{
  "attn_scale": 0.186,
  "extras": ["capped logits"],
  "init_std_down": 0.088
}
Each number is 128 + 32 x the weight over its row's rms, rounded and kept within 0 to 255. Layers, rows and columns count from 0. Numbers have three digits each. The size before them is the row's rms in percent of the matrix's.

# o: layer 4 attention output (transposed), 64x64, rms 0.077, rows 14-63, columns 0-63
# v: layer 4 attention value, 64x64, rms 0.0615, rows 15-63, columns 0-63
# q: layer 4 attention query, 64x64, rms 0.0607, rows 32-63, columns 0-63
# k: layer 4 attention key, 64x64, rms 0.0607, rows 32-63, columns 0-63
# gate: layer 4 MLP gate, 128x64, rms 0.0886, rows 0-12, columns 0-63
# up: layer 4 MLP up, 128x64, rms 0.0876, rows 0-11, columns 0-63
# down: layer 4 MLP down (transposed), 128x64, rms 0.0876, rows 0-11, columns 0-63
o14 089:115096100095072088155137127092168183146102184152129137126115136108062017113152063115140130153148141121204103181132109131155152098133081114131121164126108126134115092121134122156079110119117159
v15 097:161160158150155117143145090072123093213099135141122153115150117104133215121152115141115113135167111142154100120177172085165080079153190133183145149112165115096080127177135119120115099081105126
o15 089:079081128126067168133136174162114160097132077095134079115155169069104127174117126111117145103096104128199162084118159131212191141118110114130106128112097139114108172093113159123138111161181120
v16 091:084109156044190120162120042161134188116163106140072137156093078153127186130141175106123165117119115086095111095136147101145150163114127105146157089101109102107100144085146121089114138088118134
o16 086:146114082139163167146153116092144145186098063091133127105145157166132126133195132135110107100094127110089096143060081144075112086124133111144175121110124115147091167177055133117067172147162126
v17 101:115116117115106081203131114117155121094138119158143126092130109124058130136112096128136121084160174145117113071114113150063101110088163109166167190135086160126129112085109071190075176159154099
o17 095:144163106130126158092176154134210121146112103090152126145085166153170119173097157137127198129124108167135138143180089081123117145085091107127165058148142051135164096152097132139128070116132115
v18 090:140172070136102129150115170143103102191138101120107111126093122117122095166100132109134148163105090070087094133184063126152183111128108151132155064098086103124182161071078098116125122179096130
o18 094:113131106093193140123028108098187175128125139132145083115135164095151153107112152108129079056158154069082108171142150116107109119162141134140110164118151133119137114133110115053080086130155152
v19 089:163158116183159073188123131119118116047146115113173109184099154109105147116092147169109130202103136129097124074107111099113112160115174097162103091164083181128111134120110109121147081097168095
o19 086:093103143084130141105177189143180098140110142135134132094101082111155109156123091090164143088153124120179165161127134154111069144137120045078142137072134091182109099114117160102099172097098176
v20 093:197168094114096132188112104107098158141159174097069168113081117134164165112143149121115140156128154140145125091163106168068104159141107128095140105071136134135061182139125145107137093162193088
o20 087:009111125098101157143139087136132128143122112148145148086124123096150116160159105141184111105118140203156083169082176139112117124139154176138130113125143165157128076141119133148107117207184122
v21 092:142115123134172122085160140129120169108181075134146167140166102105152137078146127163087175163115088080094083177135101149212176132125142124135122167137167169107081099066102175100130133153147153
o21 088:153099146110133165184148130065075152125178118127121078117074079094147085174167137104167111105138160095108168116052103104096106100128168155094148108061139161100112159123153097115101119091128157
v22 096:110135137076141141126106130157128002113111183134103151088146194112128115168138105166133153159096099117130090108132123191117134144123138112140066187132089123109145113154069101150126090083113150
o22 100:123162129138148074136138179152107123186104082105174142150110160126129150137085069105078098068144102138150123134172157085159135079097087101133148107081160120108174167130211090160157138160105116
v23 092:126113126150145129143128126106148143204144149113191175159151102116180172148103104103112098130053123112142114045098121132147130106106104093123113074046159124088153138116130091097191113090102104
o23 090:086116090142112115138084129157148154173073072123116177069131111089069135137160089121135188124121137135123135185120162081167152183143172155145106176056117114092089114096154128138106137098141168
v24 095:121164108107118107144176143103117165177090101101075125115167131206141125117144125103069139174154112092092144095142167164107163153097110050101085116118129140187145167168085104182138116106141164
o24 087:176128158143137177179125090163101094141135119172118139121064116077135164121124158131150104058066141136168125203084152141130096087138123137168169146203124128086108141142170148156087163140128145
v25 105:132163153156133126164163068162109081137107147190123081148143127134149185158110219122080185146142144137143042139155127109114126136117157104090125131150142132099084158140150155075119146100191118
o25 098:096100101095068178135179144109104088126120101108124124101138162112146163159173062124116058142135082168154181101080149183136133102129126136167150116107120144106202139165122194111096128120122173
v26 098:138167096140089042168103149158153180071122151111124111108160157132122148116105160133164133174133113119080126141135146063164173152155097161141172071154127143077082133129176084127160095094172136
o26 091:131072198114168170141090164095159151148126173132150114123123129164118155078153100111126131114120137145176116090136095154139057089141153084080123130113132179142150096142063183072104180081129130
v27 094:149149111092059176126134115062137206111107086152084107121162128116135208128140107118134122109145118230089102070112147156144133127127111135072138097111138105121147144110103152112158155106074137
o27 093:103069195091229153189113099104119144098114128102128134139119073117104121131156140150107126146141135165146133158135101157138144152105134165154126092197062046144118123146109137152080151157151117
v28 080:156122117134147157108108150129136141070077174191118122133180143156141114083086114179168124069079206161135063153107129115125092138164093128126147134181141134146146130113126131135115169162110212
o28 087:093174176113134075130134121129124112070123122110160185164090155121095113119115114158126124137151093153116157059179110123134106126117150127089047120129091138139134152190153097186205125064117102
v29 085:098128088194091192160173069120145125140114156166106125182166116097074111093149151150097115130170073141103136120144170132142188110119157168095148162118084082132124133157148150176139089185155128
o29 086:167131157088126096093126109101089130104135110185118056121088112102177118189092098149156127110150183111127104096103165193130161137121103137141109142175159148109169148099096167129060150095081079
v30 099:200112109114144142091118155136120118162155195146148177139180170154098089130140072115141124163174154124105096125132157133184100138071167149147120087117132130177101172192108071096093156151104161
o30 090:128158150156122124087117104140132106130116115093119060134087168134092103092133138164144190080139152130170181092126172120173094064138108072155114158154118116125115083086130173124196064162142092
v31 099:072117118102151113169142146188098111150113143116100153154109127150112085154106091146159084127196146133109062215107124109097068138105098158149149104114163105133158155169095123171106105089065102
o31 095:089160117121125136106105128108134141135174123118167115120203185126166123094136141085144132073121135126135079116175100123063180080141065082155167199146084142104138107102099099156191154124134112
q32 132:125159075102106102123104134114098130107150117047118123074147174148115110114148118130132091164150094107104133181113103140126182135116079151132164101150129129163136207162115062154175142209128182
k32 061:132111151072155169113136147144170086149097157164145095146082135148076143118082084083086161133141145136132126190125164103128096056097157086106096202085108163119137147144170102122107135113067106
q33 149:109152053094093114174112116097116129136137160069147128114158160146136119098147126136108113132152105115130110166096075128098213162110085150099127103152113136181118160148084037124178117161150186
k33 136:142134109141101105137109081123142156113128166093154082043125149105192130135074170168166115076190121159195072109102137129120169159100083092135130158145138174151123134148083093097126121160104145
q34 085:098100091146155140218123122087124165123096173146149125193125123131092154147125116126092183153089148113088133123147115128139156205135149191101116067120094096074136090109111152112111131109190168
k34 084:119149131130143121129157154145105097148151068147118168186143123135073098108188097110105144184054132130078199143161114142138113135150169186154106070138127103112129115120176165183121105097186119
q35 073:140139186092125154050136117160139097127155098113101123067103136128160109083119122136163117104159115141156133115122141121128104056122143055158122206141169176170136175146150102127156115138049092
k35 085:120100121122101124122110085137139165111122177094145094067132127120185160137079173146141115074190136131190069132076129109119161149120093089107138185125135173155115164126062079096140141171085127
q36 080:154120180085138170043110098132143095148163132105123133053109114106146119092107121120144143105163121151138134155124125116139111057094124043145122196129154169164137172121157091108148122149053118
k36 098:129114120142103114110102080128141167097130162103138086061129133119188157140058176142144119077187143133185074132101134116118160146115080081133138179135145170149109162125064073110146131177092129
q37 088:101133052158099098212150168116103148140070127143145152177147164132098126149142132124117097179098131125125122086124128124109165186139107207084143081098074106100114087141107153135101138101179154
k37 104:135146132117149143144149173136121095176123082164111164211120122127066110130196066118114145169061116101081168126157125129144094116148183175122119091108116094110149105131181170154108130078163115
q38 085:147126155096108128049094089123141128124181120089078111081115117112147123103106122155145094083166137125149092140135140126154119081120119069133109185151161167191139188116114065112181115178070126
k38 117:121133115133096111121121059114145154090137188094144108047125142125191129125075180162155143102191138162180090113100142112123160162099103072124136168130143178137119137136097096089157114153067150
q39 096:161109169119158154046067102134164088157143148110120077093123098088133160133105106111143106088160108113120135191146160126141104064102097058128127176129154141169135179120137075096137117159074125
k39 107:131104121156119128095091082115162154105117163083141074053122126106169148144057157144152133093180124138165084127134152123120154142085085056142131183139137162141129150131074081091148122184086146
q40 114:176075144115158172122140110106153132113138203087157148132127074129147133081122177100083221106109148147185088159088098159145123123126148049089130122159085127131096128122084153128126108106111136
k40 075:088132160068076130144174107106088100076122160123169133131169134158193134062149199133072124111153135153140133133088107115072153141156100124148132118184155138097064135083082104133121114127114092
q41 133:109138131070106187173181091086104122122150165111158173137117164172146083087158169109090172159121155160129101077074054128129131150136116123142128076161119104134122071105111180112145099100165130
k41 132:130141146196176171131085179137126122124128097128124107166129136126060128161143084110137153175062130076055138180146127154147145201122126137137100113079114090128119167156149115109055126125137166
q42 078:139107082132052040122179190111135165111114142125152128128143080093154123125107146137089127144133112211164148109124118101123095135085113126057136152090137160068108114156127108182147159140106159
k42 094:132177101053069089136168129107107094136132134138133191172132104164182120065160175128049137124142161157125127111105097107109113085173124123131156078167138152121127084078122141156171137114139088
q43 093:116105077128066043151117184126124166135078108153140111107124127090136131151085096155106051112190125127152093075155164110115158112121106167086108162081130174125119140156112093136128166139076144
k43 047:131158099105130053113164086109131090175147137173088173184169100101133135124118106168100146164137133120168147153126157099180069116119203150080126123120151127153126098119157154148184163131068086
q44 092:141138171175198167092122086137130075098190152131109156131106120179101109145154114132139138137096113101096159132131123129156072118153120119194117096164162046107145130120200160153113092117175090
k44 052:118065154204173138142061169109149144122124153121121068049084139141124136171116092125165109150118144114090151100120121194139153134082087111162112126113130096132130165146134120075122134169119200
q45 066:099153149191093041131150112128124076133170111138119123126137114086072109088121105119179095139089119110147193091133147085122072160125183116101129136097122117138101129102152125159197114094184085
k45 041:142120129121114176110097153131124117130084132071139177091057198197177114111160125132126129112119167133090097153068059172159161105175107112125141116109099125099135159097148139107065088105154121
q46 081:116042079128058093107151171112127162151103107135115124102102091072105125138139078152102096139159117140165136091106150099178092089120114093080118179084122179114090163144118134147116161142073166
k46 056:107171087119130105130150118126177031162142145131115140199173132144096132090140105134068150196093120094099107162094132112122111157137162127065148091148136084156107172162114111106164144114081097
q47 081:159090195162151172058096059084118102139165148119121101138135129097054103136100123096139134145102128083097142133143128146176078157111148083152120091175121075160108144067113148120140084131154101
k47 099:131124142202186164101075143129158123129116114092124089106076140114097157172134076128175121138097141088078101187131157163139146174104096092114132162071118109134137179131095095084086133159111184
q48 190:090160054114119141176109103108119098129140151078151124113152192150119133102162124118111121163118118109119111162098085141124192197109075139141134091177115098173124161133061078129144130181187160
k48 135:154124104159131120135101073125142146142130169075164066057112164108182142134090160158150117073171106141166057117120134138130160178095099098131137169151135181151129166144090087073121117167108152
q49 089:127096107153169171192121102134115156137126166157156135193140101144117143131100149105095203118070157123111115134142111145145117190147142169114112075151113066083143080099101185114096120109203132
k49 074:123166146143134090157161101127082146107171110158125187160171128150136099131179143155144117157082145154123170124125106163106161154178154154163118041175139081118118070105146162192117112120177081
q50 095:117120167182144150127136117162124130101115121190112133134085111119136149125106121142172148144095157142122164057168195114147065114149164117165132148097146139063139090117177216123071138094123075
k50 115:120120123112144150125151196131115077149120088141111175200129109151063116101175091083090140179068126100073189141156111120133085102151166181110126106097115095108122129104165164160116137088164117
q51 081:154164109085091085082131149111125120135170127060138121107154133145170089110139146124111087097169105133142095177117089140108159111107069116127118138175150158188123163143099033144196131183124141
k51 113:128143123151104106123105059127146167090137167104143093041121150111187134140079168166166121090191139160184080118109151123126163148104085075135145164138148171146129133148093089093149115159086148
q52 072:135150127071058088057151115118111114147181099086100122083139136129163096098163127151113107119173110144133120136124096123141122112112106115159101149159181179188114163122123063160200142195103131
k52 093:124142120158106102120108066120149163073145181098150103042118145120175115140060172162162117104204144165172074125108133128123169156113086075128139152139146150147118136154106097095153110148083155
q53 063:129133094170170160209132167146153119154074148141183136164134136131101147141139131088141162161070125113126148154118156127097155148122128140096172107085043104094113079133113168104055133069151139
k53 074:134112147109147149133155195144097105178118048162123135213135120127072130113179085090100126140059110089108151133151107125120086081156146177118118115123112105109129124119135150181091144108194089
q54 068:067144050108055126157155139078099133110112125093118133104111194130113094115162122143103118187130143162119121043108084123147148199105109161155091095133136138138103112136103128141170133172155171
k54 039:134220137133134127159124135139129095125153131148154185184112115145108098113169125124142162192087162115050133151137121119136143191138157147103121078071122117123125099132180164141098119043142166
q55 063:116151088070074129130149097087108094112173146080116159073111190166172070107139155155121096154155139164125116094110085119142134144099067126181101116168177143165122137126118099142185095175110148
k55 064:097174108126068093172139080115143135094158196126154140057134143155185093108099172173145139129183166175168093090098123112124167180114118099133131124104153195132114112146122111110156129103095168
q56 108:161104111129127143077087105088167098118122213079152117089124103095176139109096174104110145138137105150136108161172121134136114147072086050122114133147142124151104146157124074102163103186065168
k56 087:116138134195139139103073130086145128085126151080136100090124103099143140118094149149142131129154159140109097154154193119118144162080076046146144177114151152129086164066082075098111154161088157
q57 127:106118112144111097201176178127111186115080117166151159175157090123107135126134141111085166131103143140172116106108134149118141150165182171083147102109077129070113070147116199149086161090153118
k57 222:160103156163195146093092171154142111162097075159092093187122110098059162162132081102135113132089114078076147183169166145149095111129168143111120138104097060130143148107137139125092144134147101
q58 086:164141175114208158153095102129158109137113137097152126118104165165160132117093173082133087079148139120098047208124148147101179135095101142140116103194114116192151118117083097107132138117123123
k58 089:133121139063059091149186093130084178128144147151180116106158145113182093129115156181116151094159114156209141114164082129095122138110096145127120132145171209100122099147126106170142105121103112
q59 072:131098134110062114099140189099106219132099081103148112123169098079117111136069130091117100101142145152156092129125141134106179140096129108081138172117070148135090128104033101152142137119123116
k59 047:182217112069119095089146116137123096126140094165123131172102141118145146145184114164106158110146157128121096189108152083155048111144083098078151084118124166122191106129122142124122165153105149
q60 065:161135126080178233117093126105075142133107162107146133136164144183162156165110152123110171118149151117078088166127108158114196117120071138179131106156142136114151109144126120068071105146116146
k60 042:132137113188144084099073097144178156115124095185131082128130097080088177150119095154204105127117108152162156109179216100154142164119136124167104160118151097142155088114073152127140143132137127
q61 069:143084164173192165079117086090155058112166193104157133111112123114079103123114136088117142153102110131125143119131118124179050138103118085143121089175143044130109127110151157144129087127153109
k61 057:137121170190172161118072177104138115142124118106134092114086114133123154153134108127134124153087163083065105185128121181124161181093065076132130152089125115129099177103090081101085138159104175
q62 050:121073088128084086130148203113128154089124171109173158129126062097160135116117137110091119122134105182208109088114114117112114105121104097035132161100106126087093142188122121122149119109107158
k62 041:157187105082107109148153146096114082146122136144096178175146117154164128056164161149036178155126161125109141129104134085128120085141140101114160088161109187120106112081176126154147150103098088
q63 084:079161096129083037167147187150123135153089057149139104086141143075130129110102102127158072113157132131162131108143178098093155120110142166107133177080128192144107127136105100163138178117118112
k63 045:132128142028074112099180109151104131145128105174147172162153157139136103122127134115097128103146125149192110143119073107174087072160150154085129121128114160117140087150162182164150100082139063
v32 109:101150148115132183130141091153163064214145089215090181153164124126113125162140092149131177124121157091117143130116124104132156102165149122153133111145122121143123099083094125205170167127105077
o32 111:135114170115183142086144185107144116058135149121114155076108135187118142110125150096154093124133121125123161127127122116100073085176152137167050162097149159163193088112149131066124181139114095
v33 100:104115144099101137144119126122120106151137112129120165087087151117160139152174144151199107101169145118204193083147113110099081088170107151101075142102118116087088093116152055119050126120121099
o33 107:204151110124162137131131120151080057097147118158183125092160083097124091119091152162146103109164142115081174121094147130115128057124106120081200148100156162110139134122139195112144158094147163
v34 103:131137116144137105138157134195092115130129156072115186162081160149046184135160117137136088095097119103141099096159111084166109127088143170225113112167092075119117101132100095123133141115119112
o34 104:145114184119156123102115096093182084133150107147133170138059121110101126176134106189156155142080102121074125193113129077146135129107147155108160130152171109096162100149193107146138156160087196
v35 116:081110030125112163134135152111129068123111171130154137098132093113148122169091140145135082145148091088123140159138084115106109122130133161095165116163100073101143122170142167075200132096203128
o35 126:191123155137139142141171091089109142176110095099174130205067076141125098167154168120108128107134112100141110054060115101145085098128134052100113106124099117102100097128145121113126109138115076
v36 093:155099104111119141127170102090148175099110094114132164098093092085096110134111155140070128192103100090167176156116188155101161164168168123203128143134100099157104114101109131070137067137146164
o36 102:181143091111124082079092070112102183154110141076149138103171113119081113145164096160081104133166097192108098110130193144161124098124133095114101143132069082109165096117156138156163114158085138
v37 098:162093101109094133113160186120196162119108168114184126092138162091103109150171081123123121159124136135130114148120119125068157109110128124089117160122110212170127127098041115096176108086163168
o37 100:131097106121106123116135115116122126173092125110116133111103159049203129113155129112056086174130134122134110088118130123108167078123133121138112163083136130171122064156141134111058158179038095
v38 105:148129129120122140113124104157142111112131118052134120143149183144151118158104079161120121083144106163150162189094072181101100083119165157112091103078178052136102102133126189167178112080129136
o38 110:136106110123148197146126138131176112132113124138140154118111168127091086139107157128115129210162137109105212062064108161146165165075164126121120103208162120160121110132112137088111087155160122
v39 103:114105173119100140112098109095167198181139125131178059099106128176124181115114167176104169149135117105138209142144108141108152173109112144083135154164180135177102136163138091147161121081109139
o39 105:097127055087124130157158097153096141072038161147107102151177146134143113149070109092161127116120112141117132109069113168104082108090134121141132134135091108114116115208108092094132128086077168
v40 108:120104170112095157054209123119119170138130123114112159078197091097146178185145083112150137144122160147103141115137148082150131152116087174130150162164131154121094101183083086111116104148086149
o40 108:096067105115081084104157126160176172132125100163099112097140136095112197158113130173161085099124101123152161086107136092076070136147099076116163154077141128167168167145126157166106105129099172
v41 102:125199146102141158075111141102163139109154107166110146137094118115175129159127177152123142171121104148063100130147088145111182112123131155110153049138131122061194107180088134110103123151062149
o41 109:137139162117061130112109204160122145076122065113098072096090124124112048107160142108129142111117062144160140095119117125116117179097109094082102176138114158145104143156128076159166160086146146
v42 104:121124152168133135126133113103150063178020107157119144108093153111164133127173171102109160159160146102169114168155206119145113118150174125128106072145124100120087174128117156082188110119121131
o42 116:101115102101189116137087155083072136085207158053187122074111087154115110121071139132129119146085142136151125084146132137139126151128101124144120174106095090147126088084082081150077145138138142
v43 111:075100094146150127157186182113127107211109159116165158067118103123134092126127126095151115129124116121166136117126133148135126126143146168092098171151149089096133229096149122182142127186084170
o43 112:139126186122131117105151105146132079123101219104203108120195079123124134181116103152131148178110115136161089136136064124095069142107128080104184098127103138174115110149120131121085112143173120
v44 116:120187161106143072133103121120121087116104087102165112084133088095074172161097146127156132100131145166174119111137113110091065106155130135194113195181198139139144092132098155146080128171115140
o44 112:121080146067151122094100103116112100188146151133105108095139097101140111089205059208152146138169156087125144137106120120133063127087098127178124130184168159127133159141119128132148153074115160
v45 112:121093101199090149140097150149148107112072090130207128105138152056107136112126107174117112100161104156144148051095132162179158118126147062119097099156135135106118111138075155162142146159087102
o45 109:125166125105127157146098142104124115152126120101117085143101188159154122135162108150164096155056114149073152086179081075061140126079053121177127099160125156156173118131127110117088142131182096
v46 095:129185159124150123083107166150131150122077094083077098120130098137170121104111107189112108136151145128094159136134160184078131140164099139176060194124094133133138134068103199139133116158157172
o46 095:119175106110136098129076099073147075141096085090127075112178131097081126108177155117111115150164090106148142150150165127126119156129190144170162077141160105159101121145104158110125037084091133
v47 114:161143128147145143156070118182151110069145151172058181078155102130042109122146155144136141101141139091143129150133161118166098106171101137140153099139095122174105157099120151146179079145184169
o47 110:169110112143153177086124154081105104180165093158089174123135109122130150112132129122126118119091119203167102158119156147154125127175146105193097131104078075086071058100150142097069127115123157
v48 102:097134195143034112155193133139122121144180113145110101108153122131140150095154107174129131151150079086130061159120170131117113153076121102157118134124170162124205104099073164134099147103142150
o48 107:137186086129123045159154111174131122166094099123097128125138174162123115129119123176133072080119100058165099139102116103112131159124157176139097145152100115160098077122109194123172188161109118
v49 116:127222102107080149133139178092088144162137127105121153125171145158114098165153136132109151084109110088143172116217103168116151108141136152080098119095184141135199121104129125084149125176100118
o49 124:199131111138159122088172123151154052146119105172136114155127143168106140066090103121150148157172118145145133139107095111088097088126167121103159178109124118175072154168116107191129113080092066
v50 105:140049128094165131101100147127173118155089133113111167133176109138128124022167122137170204139125185123167161123165145130170151094147133075142171078130108079138103131129120125106116137098108150
o50 108:141139107124134175129149154113118119098153121109125148112100110117177161202082097114126057089185122168182134156147156141115119108115128175106166130137101058149174114063124102049160098089151131
v51 106:182151154165181165122119116163203157104133120069169123103156128143177111121156109179188159138110206095175099133131156145140109136147102143124118113185160129110150095124166107184135109080112090
o51 106:124171079095152188150090139117139098124127101138143168125152125148167138139180172193153097094159089145179067130104133185086170143112122130102124158136162138131182127161058135063093128120107158
v52 116:113097098083101093101102162171086112182120056109135160060107184124103075120101104171112092149145102110107101129076131137133140112118137115126181158185115130119128102162196133169085133165137172
o52 117:105151152091076185097154057101147120135106146136141073154109115089108119143135070125119201092105103136119144126119165109132135135092174106128122145127107164143169115026076178092150144135168111
v53 099:072125154123153116138120077179127140155083113145100130187146053160066113096126144148131102112137139137195119177102137167068151111158128103101115132173199101138091082169125130151150072115148119
o53 107:182096114078179170126136182143121141102117215129148102110127137155119135094141092144107154087153151133129165120132169111137100150115148165126073145142194082115130097182145169048141079134164151
v54 100:120101123103140084116090116164054110158144065127102088081113092099125079148128150192136211150119114105107116076103109098147116129148147149119108113123132064141129157113153156136172101156182058
o54 108:122121151119160172118120090096068123077159162121072117174140113126068132127107160165144123089077109154182130072148116153169139084149191086144138132198100164097131113103111167136182097114121101
v55 099:098188087133110165127182094134142125178118139116097083137099169120134072170148125119104134112114123153139150138143190124165200092117121167162108122130109113161167149112116187153032130082153085
o55 101:108156114107196091190153158097122146122116109103128182122152129139096071083107151158154172152177141121158148152157130109106108146072190100086104139068120187122122124079179126124102110175097094
v56 109:180173103169142115120121126049114122143169143138187167144120098138173132064142145088124108118116151096171147086135123104164098122114181095128123153154136136110031140195073148129131112102162146
o56 106:101078135136204112130101146159172160170102147151149187147109153121134075126146105072135139126158122115124077110145122072132114088125045114108198139161131063080146099127088130142134134071126119
v57 108:140136139164134099102168136107145142127132083170200133170122149112155127126133157078131116214156147120158149076098146123094130087079128156176146126114155139198207121140182102095108173162137154
o57 122:127102134099134123205162145131138097181105130137156096135167091105066104153128060146126069076162095141163108113139148140135176092153165141077105111126086165101144135130082093188164178134111093
v58 097:150135130158112104075127152132067153139129173130171155202089134197106143096076196098125145108109163109065119115106112124106166117126130108093096105125096092124177182138121103101069094084150120
o58 096:076144143157150191147131147111167132103111128137141103169153069102128154129097162079114155142129153141105087164173103050142136131061141161102141167119125110121089132154203118189206131113112127
v59 101:144133125100142153125179132136148099112064059137128136169073096131116123136156193144128148199203144149109192148139119115113142168106133117099127116100191110150103144127055157062113153119102135
o59 106:110137084139089064097080175069097136097113163093135127121118141103124106154059092141119082134167068127124165071125099106159116126094080149129072154110159143106102112156130112164114060085153103
v60 092:112130172167114171112150168152055165160145198128157086150078157074140122113146112103155140131181163162126096168112141149186164149162098153107217116110125112170117128123111093127145133079137107
o60 098:144117137149077145171117138117112202142072120147093159114130097183084162153012150137149104111138162104155074165122122090103132120073185124099134116140154154114139103161113146145069122142135133
v61 118:111097131086129117092088090077134185185118138055124147204134108138134126160223122059141111134142089090116109126100068144120134141139088134120134140149113141114141168109137199095159119109117133
o61 117:140092138115142091146182137133120083090056128156160159176113160138146167143130115100077092149102159094182147132152172104201118131124134083071117107134087146175116147154087150163118086069091142
v62 113:093106113128061062126097173117111183082140125104110150111181156138159185151082137143093176144146163130098062205163164109117144140103126179136147154159180098161138087126146143127122122151104128
o62 116:086103078138134137119130064179126138168079104134074121130097042153103143143171109178136106129116154144137156091053117099139127196143178159119125161110110105154097161104085074133144093122135147
v63 113:100100135171174143152100161146137112193132187120157182130084138120191128155107137132111094065088134097156116112102117116137116160157173103142117150109183102204153112177149158105192101109086123
o63 110:166082151140195189169124066140185131109119187104082074111099117166089145142119146146137107134158112133101101155114062107123115155135108126073107081153084122129137131138085158135067132068110115
gate0 100:097156133154122126095142088090162120124102181173131107174137169155080141112122086246146127134105087153141090125214193137140106117131109101110123115146153101131165125138166161151152133093094142
up0 100:138167154136076097092143110144146147126101099141126096199174134133135114183129129187102129067188114120107132132125137095150075103115119128164132152113112151117171155176177155096174121131025159
down0 104:165133144115153123154153172150122109152145086082107134122111100076192082179183169018152141133117164090121138143069114117133141135151157159163142119088122150110110125136117092122119092194151174
gate1 083:097143127100152083143109155085150094138171082131179133114097211157107125172110125120121098127143125150138156060075180194145103165102105145113070130157092133105114141099164136083177079109154108
up1 098:112153128137144143076111105132145088095148144127161116140110197127115095151137122128113121143147103082100158134097197162155127140131121156200117085199177096145144140142148201061172095174074126
down1 101:148146129199124125116159095146102119109103184094098138078149061143133092138158139161122120103094137133141131180180102078088204058122152129142159096061162087136111141129082110136132174113117117
gate2 081:120131129150124080100150152120168107142124106140083129125151121112115085108127135094122109096208144109143125172083136103150146149122149154164127171104096177084076122146208091136182108110018123
up2 101:132182115141077179160094115090113138070081103143088082176095137146144173146082156153137127097111090128105077045153094145127105136125129125173140095161087095115162095104083146106164142138182126
down2 099:130081124170171133060148119181144136159142136121185144092155139144162091155166111111114179162166207117137159171121147115156186159170144153099126102052161126147116163134152126153083107091104141
gate3 106:145135075180134087128123092130154126141134144119080128116089148141141131150150110176181113175064104089123150074131157160092095149216129182176140080135146079116189110149089129168134144111135156
up3 124:072181141086151201119130123126091117100135120143193174091103152193121122118077156172154169120112138163098158178124090100081156115084142137149081174082144149103150110101130086098153148098132125
down3 118:076177123098134175123123129166167155084079110137160158079122165175122079175087169142163173117105117096079127161115084120114156098107134191134094184093177116081130149111129088110120127081114115
gate4 095:153095188179137183127201076140114094144128096092100107188147154152103127119147137134108158127126130059178093124068156119151098175127178137121087149133081118092178143079144173138132142100139136
up4 093:138111112138145075154112197161143177128126126161130100134087115123136217151128091117156114142091108161102159144157169096143123089116081145059129102110166131136202088133146116147098173130192176
down4 103:125113177210158154151133118132112122130080102091134112137189161109122163123143130133125143118135113066148094139095159116097099195118141164068094130078130123098205125081158143163126160126157202
gate5 093:131150135098111161168211060131133118143115080106133100152129093092088100113122168143117184106133147112173065178090142141136132101166134079105163183143160169095143090099128151105125106150059152
up5 098:226109099093156101188138142118070144162107137135137155089127129128170169096133129139154155122092146137081122151088092133125119095123079114078117108143166122138130085166074140136051167084176140
down5 087:100157137088114147146170119141176095107157144062138074163094119097094111138120187125039108103124135097137095152136151096116122095199119117133136138145147170074124130042131116119166089168101128
gate6 103:081105082115130093180128104157201136115130107108096154092153101071118128099186081157146102117069138112180132090116163144149103116157131126106176142076047109080095143146103128136088146117115173
up6 101:155109134133128137157153153170139129112111166113093136145142054117100121160126130150131129228101118135094066093192116146143110134146122104059168129131063069110153178145113146129106182156106173
down6 097:093085121141111147118116082193149091140112184112077161141171087124129100125146098157094125223101144140086094128183122154194084113101099102115134109132090131117107191138129151134111170171114161
gate7 098:113114151121160177100130142086143124069159188135137108148146113099170087156144104057106165108159078135127135114185195159161141155146090106158152121087066089106129148114143105172179077095113127
up7 089:130175150093141194108157110088130062097153121098211158129200143125152154114106131127096164109149105149137110117208120153133137129119088108118153163103097145123124116127147131081163075097075068
down7 099:135151124107081068141090153160124140171106122097139159128079136154031147169118161135150100140095204123122098151108069101080130103126167147168060159162141123148114122132123170105099159142172153
gate8 101:155143175112156130100126111129122049106075204139187125207167140105128100142115158111127100100128128087166130098125114130106138160142141126109183140153089108181097088127078166094125071081103121
up8 097:085150095118127167145104145144097191107073154119145158133143120101140215105106142127148103125099079102115129178160069096081107122116137081074135146072113107135128112168133098053130169144145180
down8 093:193108151085141110088140084153150051102141106131157084133142117135097083148108172134108140132141173156105142034115174098110161148176104168135193128144136154186127100118112150143180149138114109
gate9 116:110155173141141105147115102163130173148226153082101134140101063120122103130124189144183134157055154147179116100098118156140117156148144138082160137127121099096133117128087122159127192125193144
up9 116:115130139093114142076111161097150080138081193092096122154119144147205186101163127071094121189147133123099139184150121103120103111126105121104166098145129168080092112193147134156142126077168146
down9 113:105145126111099137064145148112151082159119173076045103129138137106217201097116150132086096151147167127147124152095140124113092138120131158141116119129109142050124104188135113143116092146163080
gate10 101:141145127122127142033135210105132171086141178075097139100117130121134099135162151099135161153082109168144126137183143131160100166121124133136171124181142125137176109122189153156192105150091171
up10 081:106058124085130152177088157124070177190117132162077104180122124087140183108165080077102165137111154151133121136160121159105167122143132131081128134125099100084062132153104101131139130140102183
down10 086:100147126088104109056158212107134130141136150122077157092131142127128062166136164140145147093088057112137068149162079120152144138116116148125193114155151123140209124108115175135132133119107165
gate11 101:118127139117119186114134116147125185164114172189142149145122148139163108180090099175150062126079177133124065074140124146111103130102042128144081156126103131140125113066144097142107145081095100
up11 087:130121153113089130110124082149091161132143131129102106121181105078156078155150140198116107124129155103115059080108105119158136118087084104160092133130074194137069152118143055103174130110079153
down11 100:149129105155117081126145121094134096113175076079131159117146098144114139091146160059126124115217071078132161161138123075167160103154175096130156137151148112137174130156110178106104103174157176
gate12 109:082157090086172172125096083162094107095140113142120115099139114119151140130146107124173183120096145176073187129164095112086156145123097158123127133070152164110191099130131130113143150073206175